config.toml
num_hidden_layers = 23
hidden_size = 384
num_attention_heads = 6
num_key_value_heads = 2
head_dim = 64
intermediate_size = 1536
vocab_size = 32000
hidden_act = "tanh_gelu"
norm = "layernorm"
norm_place = "pre"
norm_eps = 1e-06
positions = "learned"
qk_norm = false
attn_scale = 0.125
bias = "all"
tie_word_embeddings = true
parallel_block = true
init = "normal"
init_std_qkv = 0.0227
init_std_o = 0.00335
init_std_up = 0.0227
init_std_down = 0.00335
init_out_by_depth = true
optimizer = "soap_variant"
learning_rate = 0.00362
beta1 = 0.95
beta2 = 0.99
weight_decay = 0.12
lr_head = 0.00753
max_grad_norm = 0.5
warmup_steps = 200
schedule = "wsd"
decay_fraction = 0.862
decay_shape = "sqrt"
final_lr_fraction = 0.05
batch_tokens = [65536, 131072, 196608]
max_seq_len = 1024
doc_mask = true
train_tokens = 387700000
max_steps = 3015
dataset = "wikipedia_en"
Each number is 128 + 32 x the weight over its row's rms, rounded and kept within 0 to 255. Layers, rows and columns count from 0. Numbers have three digits each. The size before them is the row's rms in percent of the matrix's.

# layer 3 attention key, 128x384, rms 0.0816, rows 74-92, columns 192-383
108:170204110137116139121130131132113077169094082137112139147199148176141134112095150101117094076131163149132118136158109160146162093074129112128101119107171118099137127104135159095103126167110132132148124112137106178122134168123110161103148131108095156164136128135154135116113206151137054111197139099135149107161097144142182093121107128127083122191154108083083144120110143086168168129102114123064156165095094136167196145118076075141153142101087130086104112104115193091116125121132115139080097135204135126106065129083053164108097073151163099175176168152139118174135090116122123133
113:150150071104110109077141140169163215152105147120144096120083127128154155188118155153122114107116188182114176132156141104153186096092167166166079117148125116190133095070178127150158094147055136146120094075141143109115124153140090117128126103092121086148112111172093116157144106124180179082179064151193096137092138081143067166123073119178114163135070167129077123134114161167034165141146163128105175117161113109116136106112126133142098123162153141168114170076143147163181201146099146153056186164141128111130105125117129128159143139134180129090100138128071113116067137132156183143
104:126123171129078135143125112069165159169140115195172149126108122155109145155203171145134150103125068101166132087175143141157136164129136079148121119165069132202117092119109085149134073105086189164115126151104152122112123104061176120160117195150118155138164112151091119087144113164140199113137177091092133081075152148162128153088148109156173153051168112105129147055163169195139139111129091149162139113105155122101125119136124128123057089090143117115136081123133089163095128123109182132197106144124109127079115085120202084134143134088088128196129175115098126098124152126165113123
109:096206113154145102175144178136107118146105111150146129138123157058151104150124159094142107050211138122176135132173135074149080085133123091111177091147116149132112080183159100128131081192076169139142090118099089101137185125160119153088134117073198173091144116107119159121109114072146130197146111155171129115066175111139222119135107123114151142093096102138116126118153113157127102156105131105138094132170102064142105170130138126084100116168078142186126134158096117089079181056123146160110146080141156152133162077117096201123098096119173145128121136133117182124155092114123089063
104:142096136150115135095132210114137170093082153086133110107094158166121121123088158163137108105141119104147160086148155109112153156071135149192129106138196143121231119083122127056088106089141078076179143173157116141140129146229103081133113163160103148107161136097114100124151122110129133133196077160116100150102090142113189063173176060115130187139127175118125159167177087136090093129068126128118128102151179143134130186070102131157116137115154135094125145137130188118121167118147153173080150077148080152127189073140143098140184113152064112121119095091098115065154137097063118097
115:166159110134144162108153152142095156138106133125165149134097131135099092127131183082140130132111078116168096099148148096124111119102124098071173063145090124188129148160162063117145151136117164089132146150108152148214082086149052121131153124126087150083090196123124150112097133134147124178148118116172130120090090110150058109130121095186132111098089156089126091131144123141103117159054152156124119113114179144098161194105151154140116139110086150137103111155090145147130216153122126120137044101171191132145157070129132152078139120093154089152146155121085151165127123081150165127
112:102203157117161113130099080104104180147147101128180165112144120133098119091122122141120190088070161136165119111139124105124057140137108114091123140120085145107122115113187117157135194172156102150122081126116112211188154134183092177059130101181135112123119112051163101100140142110153123102131135142117141154164167121107131115168136183159179169167107106129171089135127084169158229060081157162128119078124156108110103160125136111140145106161067141105126135078087114133026123069136120158157109100121123139057119130134160141172177083136137136160167182127106185128119147171154152085
108:158100150129136069075121136094153151121138169144084113081171158130136101065168086162172153143148044115099160074250108102098124198096143096134115150096128135055138113104114094129146083128134132178172141131111188142125140138101153153152174102150116130147131162120168107106122122171104183115110123166158079108149137125114072122108084127083110102096212134131160155133119132161144049167108120160170125142135180142103127173195087091101114150111163128130097142153125158147183070149083154113137149150108128107139150083182107111109100139125172173092109185123101106108129096128138126125
099:136100120107135164089101148156122101117136111143132081134127134224165119171120118133182145105168163145133128137154149152131138178105175082186137162071161133122172170083059180114074047129121186123097080130086138093139133119129158186142159136178117181131090139096096158138110118157184091115093156116127067133136127122108179108125116126089134141162229115170135163133152145122153134138185143158053145072038125103153192068163099138155142134131146141142095138138090107082125109103151127167081152132161090141091131048100167102163180128146130121129107133150139150102140120093140117107
117:117164130244145127132140068191093128083086122152177165143136091112158112125072142158116149059140125203111163152110137144087092157085104106137159155155134146160116136120130148155161145170107129150106136114135111091078119192110151133141091081156067146118118145098104161110168128113137129110101143142177138123145095115148113104154076116171129140186109129159137161155144074115130164122178098097088092134141115179143150187079207170146132140100089132120148170152175212127147251112141120093102145104159171137177101141139151100123143097088167103103141119144068142142145149136188176171
111:080139115165167088111176132169111113127127090109109073145074132103148135153112117161108165097096174134164086142091117094096124149122206206068088121107100135136118158123134121154103148076071163166169137145101090171097158165120098129100152141066139121099124155134081172114104091130142125140167156140112148140120144152097093117129102072139153161119087117106101141111126154150123148127096146133074124096120144146151110110102084099136115191255075121153117141110128119122086116166199188179191182157134090102177142083131102079153110174155162135069097091090112136144129136126070109135
107:094120155136150113153188129134161128082111055157127160107106118136202163056067144081108128165131099131105129115173164196134141131085154059123087107119190173121107135119122142148094118110109096163150116110132056143098132078109134133201160134147107152181132118101141143176106179185130120122166075140176142125113145132136116136134099162106148117120162110151154173090115100100096123098150116104091128149065138185149098136083111149144103118155135104120101146163179113131178020123126124170112207178115142137121092170142113103143191180160124153146143199111089098201080142121151141128
118:079122121079157104133176140059110159068100144097184081144163122117132141079213211125058134150127136143089144117111073100145085116159076112119119141161161142187172134147124105102164115159060134112132097126118160036138109136110120111136110095106128184119121130187062148147142125161126160140136124167105116139078110145113127112094067128141141132119157117170135119055143162152151097143110144159124105117127153122122122141133137087130099183105170141155118129118190086107158115150097102137108148088111137134130146131181133127158036140169121151136104148141102113141114114180126106141
103:142107140145160178091086111121113150172106105130076170096103067126128136060101092118132116145115144148091112112110134125078111099111179079099168055117140094099081151186198092187133155124085170093068130120152108126195126110124097107087106131096132095137129122127171130150186139125091139092163119081096110163149118087084177140038066108181143123106082165146097117149104167127154113150132117135072114164119152145117137184145116088145105132086147090121103128117099110162123153146158112091148122083109102114108150117116123129092144075108097213113168153168139143209110073126161104109
114:070163156157142067165127149092156139128079113132127123157096137199131073137160158131073158109103201066124164124130128185125142115108067189132106147100054098117122125077112168086120116157131060127121133142110169104149128091166134189155104146157137081150103127157121112097199109119165168109190178143110201108157121121159099126156094168093142113120086175123197086088102106128133100090144118110151071137109128197190082118084088190129143134121188126115110155126156118139085113139154148124105137155108116136142149175114188157150136141107106152138135086109112161100102142104139100151
107:103142096178140154153127160149120120167126178127190078118094113141113147102105066142097111139182101150172107078057113095157157105089070144132151099134179141104111123114102148110109196164124078085071124135100141103117150108138122164121138203105107142123138094142068124091174122087134159097056127136128172150055125156162210084107138142107136087175146121142113140103159152082109103146106185167172100103134136156160199182120126084173101117123120140148128142114103127106121178101163125113141118112139112075156081148094173135122128106106083146065118128123087162176105152159134144063
111:168165107134111164120136159147087129100077122113148197130090150146132211097131125164187126194113123131159120131171187107164114122166148108140140094121111126164079179097159106142115089103113102083125140110162101141114148107139076159079116130159166089132162097152156132112129171094094115168151127172081116123082130159116146119123134186118117098127060076142103094153178127104130101119148179122135063161124106090081105189129146092132159100147136143093065126165174104170114100124088122141100088061103103091117111106105102087129129104132149101107143033088166112098157089113055128171
113:131140155180173130147134197132121063092160131132122117115110106135148090134001140082117127132118093084137125162086145148120155138112126179145096062114114115202100119126140094179106069137150131115155064125208161173129088096121093145134131119224144115161125100146105160123179092162109129106183160103159166150067155134125129090124127140153131126103086151112103108098121149148093121129144117133104114141157174121081181173123131156125114192080096145101115141113133138117139142103139129156065065145126101137131119143123125114156111061082109148071087096118173135161146074070075113148
109:115181121145140150123134157141133088146151128168142097088057121117140118158146117083153088128211192062121106081121174133085131162160110103081123101122134099071117107127150120149126138099075117145095122151118101103099121154149194171049164165087114156129120160138099189168122072126074133159106159133078125117183171086147135056094104104185097155104091114115117071114115131096157112134103134146132166143144109075106101116152098120151087076187172125148030141144172145105183135123132152122146113076149098102163093142131120156161116140129110156116113143105121148157095109154132138146
# layer 3 attention query, 384x384, rms 0.0838, rows 203-220,267-284,331-348, columns 192-383
121:152155173091151160141106112099145166120126098125099145165138141170030062108161096157090111175144136113151135108128114148186082095150130146098109117120111134084115104132126107133113174097175124113129110155109171127191166096108157103148087111085147130095139134102142083140135137125130093158118141151104110157150131111121183161043152106136089123083160163137161090132115114101129131119200124135144108145140183127156063149093135169062187162072138144128154136172089122125047123122189210135130135107173141142162140162069166122170121123173162146169157032191191146154080112124081103188
107:112125115156148125104064093093135135118147111163121130151043130110116084151100141115211104179122128099108116181091132162090143127145142074155126095161154074133150137084147104092095146112184076086133108136152155182111133148118122156143200081137092169138188122129196146143110124133129090129137211124215109178139146151140126101148110125057143124104042163149188206119128069152138177154131122157130107129097104131180179118117105122108147101138138104131166160108153127089081149095090151107139112169123135196175181111141057136135106136117030188126103144138149107180146135110093163139
103:183094111111170113098106165120151107136199137024184075139153087116084103096074157108116128123172085120159182169145099178154170060124139123102086141082162132125112071107154079081133105073089175117123138197121112156172095075100162198107105195179121123118180177147093170144154122109096144125136169138137140121081105073124171157076125196103177104135114122158133172168145115119148175152160176172165100132134165118116119177133133179137115146110149118136167158135103143107105116098097165097090133104120160100117189093158140100087134115141121161124130159154170087129192143168065195078
091:104119133091159127146143099146159093134116099055141110155118124140079117086109115123118099092127152162078110086137119129091053137112154148108140092150118122128123086128128156124133100137163139105159112091085179165141125134115102096127122141048173120186098098137154083103132111122185054129071130155121102097114123135153170139156113110127086094173060068168124118128150114152188143123081092165145101130209131020095137188136099112119070103122140132138138159128074166086180120140175084104126127158090103084149168213075103187161145107120103102093104090167125161155117095135133153070
106:080137114108167097126138165134095206098173123147090088148103118121091135107145100131166105158172113124149116138058107070155109060148122161100158189126140110089108131205135144169116114133214050176104141158119166084138162164117123127141132139087151102128086123100099068115156104117119132117106129134160109113113142141149095179084124084159074135157096093162174176178141104112168111106124118121161097148100147097178114114115061149137155126141170139144162130103139106133151096131144133089198163139122077155202124070113198187152132129150147149177059087117138126130145092186106109068
110:087169138138162127140125161143187099157121108177140148129111136106138102102128140128107125088110138164034115177121101139122129118103132107150095057146157144119161052136181084134130164112132125103139085132092195139123123081130129128120047100109099208129146130181119087113135149114133110075102102153110145133129147156119159083067139060112172126181093075164161170067131111095167099144123160060140136114167137089111126128097152118127085157092093119100105084142129100120103121119232078120074166098106101126164094164105166122112138093148109140084122137137145153150171123141036105179
097:158180114063134138136116166134062084157102078131153118127183134122123127099078155165121177130106152080148116196080113113095148147128164129106116067169195101188146137147176120103150074149066109107136072124172065128161115159156074121080187161162097144090136135164077117116085129105156124108131124083176087160144129145093126136102162089138128167156104156126094124059103099137079178127138149129099120048060089107139129163165117155105098114089099178083120111093110150133076147093076114114065186101150116101155124117094119121104170204126102100114131076078110155146121176114112157151
095:127153121104056114122116137143106124170104157138126136149165087165143168158111145088126163088125108094121147120142133130120071167193128161142159088184118068189119080145121170119131106228141161088073169097169121113153098100162079154168116141127060139113171148120150126112132127091151127057145105150148119127137137129107075096147091116169110141092119096128122099099151138119143112127132101169139167154134108112088132116164090090088086108119080082136149096095079071136111129148116176149091107151085158142145065197149137140070124136069121152104125154133180184149100170185159158170
104:120161106194110113134092151103111152090139140102147157162092145120100100095119073093157125153166117099092066122114144159141100136139125120146124102119147171147165127138225123084108080042199099156153104127073196072146102169114107125089155057137166170151162173120159119101146132169110129135088149065128151198074168117120143136135156086127162093091076171147129152137130105131121108069207172105134155165199146062176147090152148098118192101105138136104087166139128138119101145151086119141159104128137108125160156099074134213147134207156146093067161098139168080075172130055093099145
111:130184147177077120152091119128152109154144166112174151144152113108127054056109142156114114131133087102161105092119186079152135151181090126157119092118126158136011141121136104171138085124145131114098099158141114120169102085092168130061112149149146109158172115090192127133115147152148146127085139088147166094129085109131125108128156101154131123213100140161089137155124068080137103083151156100134144153171145075081054115156162118096126197080126082148201191135148090104121160109075131134097109086178123104159175144093138166153136083093136096107132164144156131055139140105148130107
094:071149132101122166122137120168182087107118163150176107154106147086130102158094174115164203130120115160136136079132091096162121125144198110133152141138123146146147077153142161116156135148083121136099145087055127114100136102148089112144141113140118184134187146145135136071075094149157130088090121029180142088131192076163127136116129130151147138155152129107049133101108121156176171135125106078086118078157118107098065100081188116107051105159095086154075150132098135131184098124207161103114152108140068091147126112136109137131140142176147116154147098086166123165077148162159161117
098:140150157158095101156098113144182109168120113112179149230124072106175082112087131093157106106153134119110119107113117137126183155114196137086144103144102157127083058128087134146104163138098134123105033112180151113152122127128141138105130155177092121105163122121131124176133147109128190117067125093109123164068089110123112081187173126080099132084095094144105169156179164162130145115115097106114112133078112117174132099150122157178086142109112165134161132129142178213134078139102127183078152108127121111124120164143095120090103054083128193070101149136118116093108110151167157177
100:123149095152131123182091067114113091090087096075100114160137138089133119097081154106156130101172083063149106099100067163146148141192135193124100136137174163211131087121182129139138133158138150118120050193161158063175122098097148165079138115132150135138175111116159084106107155178105144140051100175083081120137120114136090126193160119122164149135147131128101140046100079143108159165153109141154175109161118137090146121181131121075070159068087156091136090114106112137085098080124124142145162131124112150130103141120109096145087108127134137156165147160117105125112144163091088108
094:121162061104126129092141086057043147088093131134226061107148162151140177120135106140150150117110112130097132134089120129119159127142106131150110151150147189136079117111141065173134081068043131141120087076103109098078139154152121137085130118112162079120057144124085104125100072171112192142148125127132135156132125221127124107170158130127156174090098098137123101088143107210169130148146151169117172134098170160120165123134100082165142143129091152091106099216114077114184112113101137152068082056170129093133126111146124067104097109108128164134147130126151158169122121115114054135
123:166166140139069144165136074126132156160113122145150176095145086153129049118107189141126169079142100043146106109132123113130133194143146081069100080082132135130116072109177077111099083095089156146183140132124100132150067149100126084073122138154148123129160170157117151158080159157076129145121124083151160094142113118079164081117108128166148122096077111056121110124109106123120187056128132076132189056109117100074128090173090106164137087115122105085103085148117090112131102132159146140137158124134174164129117102168143070068118159129102111149141130138192136097109146119116100202
097:159165164159121119132089127145129128099125099126055135193144120132191130122179132169094133104079149099066197075156092125171097098125149145143085141177128135212186141080159122151190074158106110118106109096137147138146089170127161166170127182121143046134124130190152127134156123111143090173148125123090155195141165139145145110134086125128095159167158081165114187104124138120183089088148114094134182098157145127101106099181141066113113125123080137148156097079072154094201160104090110155110141121164200142141095151209173117114169131072155091132113132127122170133148112095101101100
103:174114144152161087136132109060169153132136165154087160178146154154165086106202191125137181125107128099135139100153162112162133099122144097097129121159144118120126086197177120137084136122155164168211138131122153141133125057094089108084122110126134169149089152115137132174111161086119094126133111146127111109121136128126110110108141142137089081162096089076147098146092076143082069074146118152129152092156134130090119093127136157113123133123184131142117184160087144093137092082103118175142127059094135163100152098130147137154105156074166088170144084129163151146139062127139078143
105:148134146108123122173181115114100113136095140049096076120208108164135186106135163180123172046113116147102139127145102082125144087084183093115138103135187114036117137173165066166103102088121170166093156089111097143153131102128114214127106160131156179134167109166124161102106120149153157146042190152124168129164160144129162165117157110179157128105108088073159127092115116078152114113181126081114115129111160096065151138118179116128084105125083134177111171173093119129095140101201156114075172066129148125101097129102136112115085095161134093154190129137081170119061123143132076121
109:098115156125104155129077187137083089107127125065140147164129158118125146097093116126167084190143200161093126137135124134146143129150068146119154173128107124104075085149149120153098141139095139050101156213120117176118141149088146174071215140148121110103089146087104175163180135144066144119092143105114147105155136190128145111093132109157127120184202166173139148083198062114109116144108108133157126140100185180159144167110087146128112129129101172107138133093134171137092073105114056085132101155137127109135142075120170097108108089110081101126120134117152122129184101097126100093
112:176106131148154074149135064141125109145125123143099178160183099107117095149152162127086158126067160121134162124150148068076139097147111194113110110101138104119172122134128194105101201107176087130154132090140130116182047135172142128167109124134150099087131189120064145141113067148131080137134130163142104155167132086107104143171126124077120104104156099193195133135110157107142128140098148124093130138077103149097079105095104136163126105080091149125097063111183145166155195107152157130134100089105144153126139070118087077076180180140131102121145082112093156182123095100130097097
115:149176163154135124093115098089163082143187127114122141189128113112116136097153161121114147132143162106141047115100146145102089097123129156073144144087131127131173179099146113180091102145099157111095178207149193118133085091104128141188155099130096112117090131160111188111109179148089095084130138107100155176155080151062105124080176150116152159116129083103117148208166158111166135114183151119104119101130098145148198150121178100126140099146181173125138132104080077094219180114113113186118161139081170105128103036141118158157145156117085066068176121141121097126070137114141116124
122:129140162099175151154127122133126178148141113155075092102182102111147121093072118074159147127128092161100135114125084067090132111126116125104097112153106146129096102134157162134112084156125172129114167113108112139130113070120067155153121124066085122125082149170160133111157106157141102139122174098118088104157168155076122175066118102074145078187100114159066183184133139148117189128156128124108091133067151125137110135107129118099125113118088131162135110091171123084143159139144048096121158113069156106129089131160209156170124131165153091101120138057119200106089103127172097171
125:118154171135160146109143129076165115198142128161116145177123119092102109148147063151108110083149144165167073099144160082151135161094097134169141130131159070060138122178123173167140100105144140115146156102162160143092157150137190094169116153098176087139072150123146128132154118119136137097124176161077121149147180156102110141103130163160163108155157127184140193152129111160088132148124135096156162116163139105115098109075145110087113122110167090114154148085139084174134115085182112188093138130115106193122113147117065115125146095168124148171106130132145153171086079101097109082
124:106114147137149137053112141142213059154098132124165192109070132123153157184189146162123080137166113063084166115156119162141132118130156091176164135131134134145141116199091150147111175145196133150120213113114167122099102093139182146160144145082129124103118161099103111169107154088148062083118156116101132137118090131131133120113180134099122133144158135149127102125115120099203108161118115120099169141129135112126112162093112127145133136142149114144128100188084149156135157095127164151167157113127087140124135082103086100130142167133129120151156151128139082112143065059106109149
112:096139137125104151144053156140112152133055073102174105127160125133135140198116136151166131149141210126157103167094150163116117052131134135064147122188110174188135124136146124081113138149171147053109102128133137162148131061137060092152166142107098077076143091196128105113056139102112099125113137187127142103130119151145130105167109099141127168090058124141122110095165185107165129121138125127093185129126153166171121112137181119145189104156122104138085110114152056108145155159157107124143111109090101165155141099123119159124111134129092201124100089149185170124118096068095160115
117:126104225170089087226127100135143185103102188157129112147131109095113132116088135124087115160097078085095175140105081136128117092166118183162145160121067116153121133167151149112160143124173120110114154126177155159118143131145116153146168129105171128087114087155166129172145159063151172102164094098111193121203189147117135111061106112102173075149148162076078128109087100088158137142067144107168172159117156156078148099124078107116054156165133142143125110130119175075137089111095083134120169112154133119129133180215108066172110109154131120125101169139087115127117159176112126125
122:151116184145171166146111144164128129146147081099085141088137149151108109146123090135129118109132144117144109148131096097191148146123124134095076128127119123073147148152145132145148072117143088161112105152158133137111166152136109188119087162100136123102186091162155109084184175102099102111102171078134162131125112152154153169137142105117094119202158209172064132081179147110216115090125102111121136149119152036107123098106133097131156182147196125144139107176099171077114097124123112187102173117111117081125142121084126106154186111105130077127147153099084091146122099080083161086
123:132059147113110164136119141096182151128114155129182122138139105125136047096142236108160171135136171087131187119153103154160163113157112090102112140147125064144110064090113129151097120113182075056108124085086154139117105139133070105173142159137085114136128150137132121058162148204135151119121112142128077083142145101134153117186116102124158093142156063145183156120089077123085094143092152109152124237105092099158169200113149154103119067055123165146140095122188149149162166076121119101113063148136166083088089130113122155123163118064154101107148107130056096136142102123096153122
123:123215137097049170121067094153130131141163139102109122139148136188052108138093161103202181170136042129129073194083082131102130089128086119180167159181112183147114171048119125168123166150162084111145129128125135107158124109153126125138171134148147185113188112127172095078103126094132152146079175134102115116159121143140157139143117133165106176108056153161111098122174178113112126088122100140088080123083159129188183131127171110143137115104129151073114098121132098144121144115088165151132111103137105144136144091108146184084124167122069176144179093151140154129165110128121114159
117:114153138124129090109108094180114090160182091164125092095064074103160115132089095132142146148149172119099124092148151155060129149077144179112157151071085087132088183108073104127179177084115153110146181179144105075118098149089159153171145187129135107140086147120121085138118116038141134101173112088142122111108148081139107184097142158121186117090177135155087116133209152080142088170136129117209099101145128173114127144173107105120116149141134147116128120129112108111109143137139111125123094138174171065146138181112104104126088097115136125095108138087187120116092139113113156066
114:137141119110123064152164091089138104121124186149137102184136121126149119153183140089107167103142017197170138168121085125134171126124062103169110070176162123152118099129103114137142165145123141150118088159132158100135150114079218132120123113184165169137156103149161102137073102160175159110127187070127146186182182138140159113140103167151123166127120068105115169064118113113128129078166124113223169082155090123110087111144099134097092173170072125158166110098110118176090149069102141154099077100112161098137137129145157109087133100115130109138108129129124114115150160110126149140
115:161097088065122144113142093128105095097156119109161191105171131139121084110148100150187148146167089084155140126076110109119105122111125157148099097114165134134130122095131149134147132081074141165107119084136123128137182100133091152120106175089085173079151165092146168144077150089103121213125133160130087154131139133038172113095126124105154172127139116099115193131142115142088142141124111156118094121121111152138110089118101090111134147156126159135087153114076133079146110081115135194087048142104123191118158181152098215157125142127107084136088141139149074150098081159137089098
120:150128169071096134146134105148111191160198101129097074159108116180099116122102207114124093140056156111112126126125149098175117125194151190059146057075127124145117121153079182102116161148139126164139078138112098126092159135065114167069108078131140120122132081117158155154154119152085172125146120176151102142142090129106061138156108124131142139142102138162156203152166096113122168146177085135116104119114111163090076177150082092160100196121140069094143154138145122142118146160118111060089181129165131101116116118112106118075112137126126142134138126075160106149164146146153155139
119:153149148163163129128128128056174109134141095119127160139174116147161123098048125115128132113153150112148136168121143133170120140087072145120111166165148141106147090108096208128157121140111167138165109160118122184114108137163129118153111166117116115085101074143075135129136107138103102130136142118186155136154038167089141112184157132100152172153119106219128135199152104118172143137101122118156214113088131122158180095128128142116185141135194170119147117129084134142160092081152098169137164133162185160107091086161102135119157142142091066188160183148122114073149110123183129090
124:158116073125157155141126067145119196147141126102087163086131139138131149163149153129137149125133166118138119108161166116168191160094109073138074108126125192095120112137153056081175152065145095170149197095098124093152111141090158110144103139138123134099077142076091124179192161185109169143134131133155153104162112142111150169093107220074160129157102179183043128131121067189116140147143111142130166129087159104158163099172113085137125090138117064137103090120077110104123128165109115087177132082158146172132163111109134138155093148181120184145161154139103141173092158207100128089
125:170136150103137198102109107098126108120152100168128121112165169143092136097139120130176147101144147155115132161145107141066128125148108210125187157114144131151137164131141118163127111110150140092112182128124120130123127128135110137176129080172151040101149108168129083109141170171172146108136188170182101091090075178092077089137131142096165104080108100111140133225125131129143160162124130100157078126134102095117174160162129127074100138100118160135143138124104106072133171145149152140137107176092113122162138136118156097098186165174136115122077119098132127157127156109124118133
097:119139124090169125176127132068119128119089111124110155134159063137152118106149146099124101106113100121117051111102135133113108155073171132112143131157135179094126198200166146141133132150160117106084177143119112121084105079063135166199107082083132089150081160109187047078089118128135080134108162082108107100152094156136137121094152144082128125120141191112164109096093098132150126067123089104056097158153092173127113198107169161123156161159086120150135123183110141131155120070171138137072089102134087139100096179115115167152115113153072133146162121113168150095055101099123156079
095:125115115147138140160142172189137086107143153150070086094171144133163123155094084115190153129104173129093097128170131070135155115144090131140186125151149092098113095168128112165160160136102107078113155123137151157146150201112107198103095111103105124131057119140122037180138148066079115199101075173169086128111085072112091162135198102185160118158132147130115131128103110125111172189109202134170119120108099130174073132125117155152095194154179142115101164141090145124111140133144091124083161071100151233137184100096123126129154160065135098106108140168157080121165099149166193134
091:130143132119104174118115095164140075120123145062113147070115152086107123099131093107151173172061078153123130130218112189077140139206140130166120125136113087110132144156174115119155106113113152098156102148105179174128043105173152102151084197200155140101189145147094081111117128168155127120121114086161130164102135088100155104135137148108152113160114171152055169108109078118177161121145120174150178107082155140063124098171134147129141139105104096191125108116138130141110114172138155099086136090135122128083171152131139152089098192112139172089146115184107159149077181106136129144
093:113119127173163086137146112118104100163141094120155189156075131112125126080170125078092102121192158102176105152152155107096133142101108110177167159104101134151141161085179110138099179140144146146117159096121146119180134140131192138119134095127161084155115042083142100080163113153079158196122141138151162106119144137133107112137127125193163105121197071179146123066154114107108091121210119136134098147157131117089115106138094154131132176172113126095164151114150138205143161101092097153120151147140142062164098092122127142087114088099156111118135065107148209130152151102133111146
094:150150160170163108146123121177045151148184128091054165134156133147188119063082184111116121118131117091133145141141115141143126097145155128185072189130125103069150118131185160101117179129170119140098112134150114121095085139129139149097126156098126119105138107091191124119174179137146122124056171113129162148153184114076141117145124160157132137175128048074080137115084071105152097159137120101180117140100150113142106113107163111100165154127111106107159166144138103144092128130120182084094176105140047084074121172100147116163175070103159085123115108115147104142104138176128101137
093:155158127157157178118092173151098127126141059135074105092157119103128118149109097084126099186095103142169095142122148072138194157116096103142102126172139133107117132111171137062147111050123143129150134089114170089090100156119111155123160097108136115089153088192153120134112081165185142152094140092101142138155192133199159186100105131141143113156106136171134118120093114176164106122090132115184108135143153067175150156115138146142114114152133095187121099143158127108109152087127082094163149126172133125226212166095131179085115083084108096157137071118170092108150127070174161092
094:142160177044157127130153093093109054102105130080094182206124127070118143112089136168088083137058172134202133071108157137118147128122111140120108139087131098136102098141144158182139090083115091130120134155114077131146120108152189149132118119149140120137112162149089181170156132098161083160151118117151104169097077151116140123149141148143113124222092151154093166153125113165117107061115172077129111119125124175066182122139090115105150120127142127088158064112122152156079167069142123125145082119067118162141168132090107125103125153137153125155148103087152146113088191174101114101
100:141139125100139061108146149158141175119056073173120126109111127104124107139150205134119101109089175128123139164140117153172133101175141059108110063198147161153113209135143117167178129121109101105129086113162112137129100155126063074098093119139142164150216113185170114137096109154092190109144140080109144078167059164119124142065099104164091148116124119092146132083102104198102136089126139116184148139210142098158138125147100156138144134120169116148143125157108105189162117180080133095175157097133104100128145162103117091042086131123093155134140053171140128126160150096140184110
091:097154127137153130083133086132165139108107114136128145085084209116072154164066133105151079103151121153165113123175167102179178067151151142159066159150135111060126041179141056158118123100141107105101136103140089138114137144150139136054130103162127168089126146119208082133116120166116130091110092113146139132131157183154192127078064088107078156094107128107126188143108077206105129138167114171119167184100153134112097163107135069169114114108083158116168180137127103124080141131152132139101195085105084112109108193120141143077150138092140189117106157112062129109118165086115116129
097:111172120067139144109093128123180142138162134120106159092167158160114131187114107161142131090150066196131068162099162121195118122088114121197120106133111126120124156106124186082118145192110152164031118160129079085153151119178165119078107145173090134139108095136126122159118125069138170082107154148137118161163133108144098154107080149147126130127113163141105112154106116071113093058128061126122133088173123168113097109098138144154161119073147115103099129147075175053138134114086096117080102120098104136161115159088106180137175119116175114065158144138142119103092129130164098163
100:122112103180136117133082173144126153111129191111099171167156181165119140160135103121075178073193171150085097078126124161146111103090110162170124134153160121090110098127140135153120134169165124110090172109098127166118159176181127161115106100125149028088140153147145157151188084112101139137160121109127168174110157089158138069119120152131104071158152136100122124140110121115174118138121082141143107106128102078116097170125141078113155129092072152091176100117111167145200132172128119079171130116121161123199082159142139075130150124097165150096122086191153076099117142160159107091
095:128111121124160087159072170070160098174115197162182147096108099163132075180150117139150169123137072041154112146097166099099136116162159125136122166093143108152123141120095107099126117165117184125143091112137105164134108099114094110147140069075097116206107158131163097173141107128087177140100126138121109091083154130124158131121170107098102109087091109141125172125183152103104138090174111108149114155135133153170101131196124146084182094130141128130021142085137144171156179104145158138149099173126174147129143127168111156148109144144167141133133080175132122115096168112165132169
097:104104117074092135128172135128106148146186182130185127142156163089141091097126105107105094068136107100134152110095111148166131162103120121130125123153126158138124137104146131177088149103141060178138109102093113155122117117160144154092143136144132132140122109076095143089103099177100160168088192089144184086128121201095138107107086129101087097089163115094177125176090071127090170067075061113138111141173113151088174087055143120097100170131174162130109152144099181126183070155157142239120115136150197048150093156123128050108136143147087121120113193161120098122134125142084125167
092:086071137106166126113118112154100193128154195155065130135172152183085167101155141136157128150103122177163087170076065111133067073129198091129107140115163142158155118181108134134105090130064176052114085184164210097126144099142100092156150113159093109109117129104128117191136126097126122146128099167112074139084113080144167125124123093114138185107075126152122115098155155047109102115104103135124140148102110113097146186117141174082125120095114160113149141141135132117165109086154134151127116178108106136172101102096142092075029159087095114115115148064128119071194091136083143165
100:160121101149169122093080170174156074100115138129115164121123121099117139216169079109133149134079112155153143153113155181096190158108129121125154161147152102093133131105130137182184098116118129091147141068134124133111130172125144090140207114184084147083180098119131105113088084090131132092178157147122131154130155126153126185107126184115106092110132145144143114084130126149136132082096148142122166211126095164071148054090132141120178132142128170133121089164162114176182142121065143116164142196196208103126199112120170056097109095099158142124115129166139077143135143122201190159
099:038143128151111133154084055119190123149153125202075123138099141210168129150150103171096123107174119103154159060098110102110090166134122129100148143139116165163162144126125163176118152083152102153082088139053146137117149175114146158175122112115096084142100181153104052103127132166090164125083144101137080173143138091154142065099160094180114120070067146134119155154091088106127141094143161152113094113153192179157129140126168106151081167135105143123127154082136162090147119163129060106158090153172115168103113166125153165126126186096165134139081192174142136146061137067159110132
089:096145165134110134140138160158176183167101142110141156116156117150131119080190069161114106105157124115159150115084152108094176088102137160069108163157124082134132201113010201114174156201135090075128140168103141128123092160119133064053110130140126120102140148121117175171114100074132149109094106116121088054111081145177159148148121122156097081113127133109149123129130114117133086091074136111102084121091121126104086156141126124164147097116155151081156130133082082186092126167107087091109191119065096065154149114118151147118076202124211138078133111124127111091075124113099130149
094:132106140118142087161120088132132137125149122093070120158119181235183174052143174176113145175091137145138160177132079125113138060118147132143109183078103140093097130164150143099128089100117122087094156094151138100180123135185142129117103140135162134096107112111115084146117140099128136154097069152149156116106171068104186165131138146098141136119146110103105136176134128159100060122134132097081142094036154170132193078122137123141138123117093133150115167068076063106109084183120110052128115150123142121082117121136166141110105167094123174138136118118166148121177121127146161114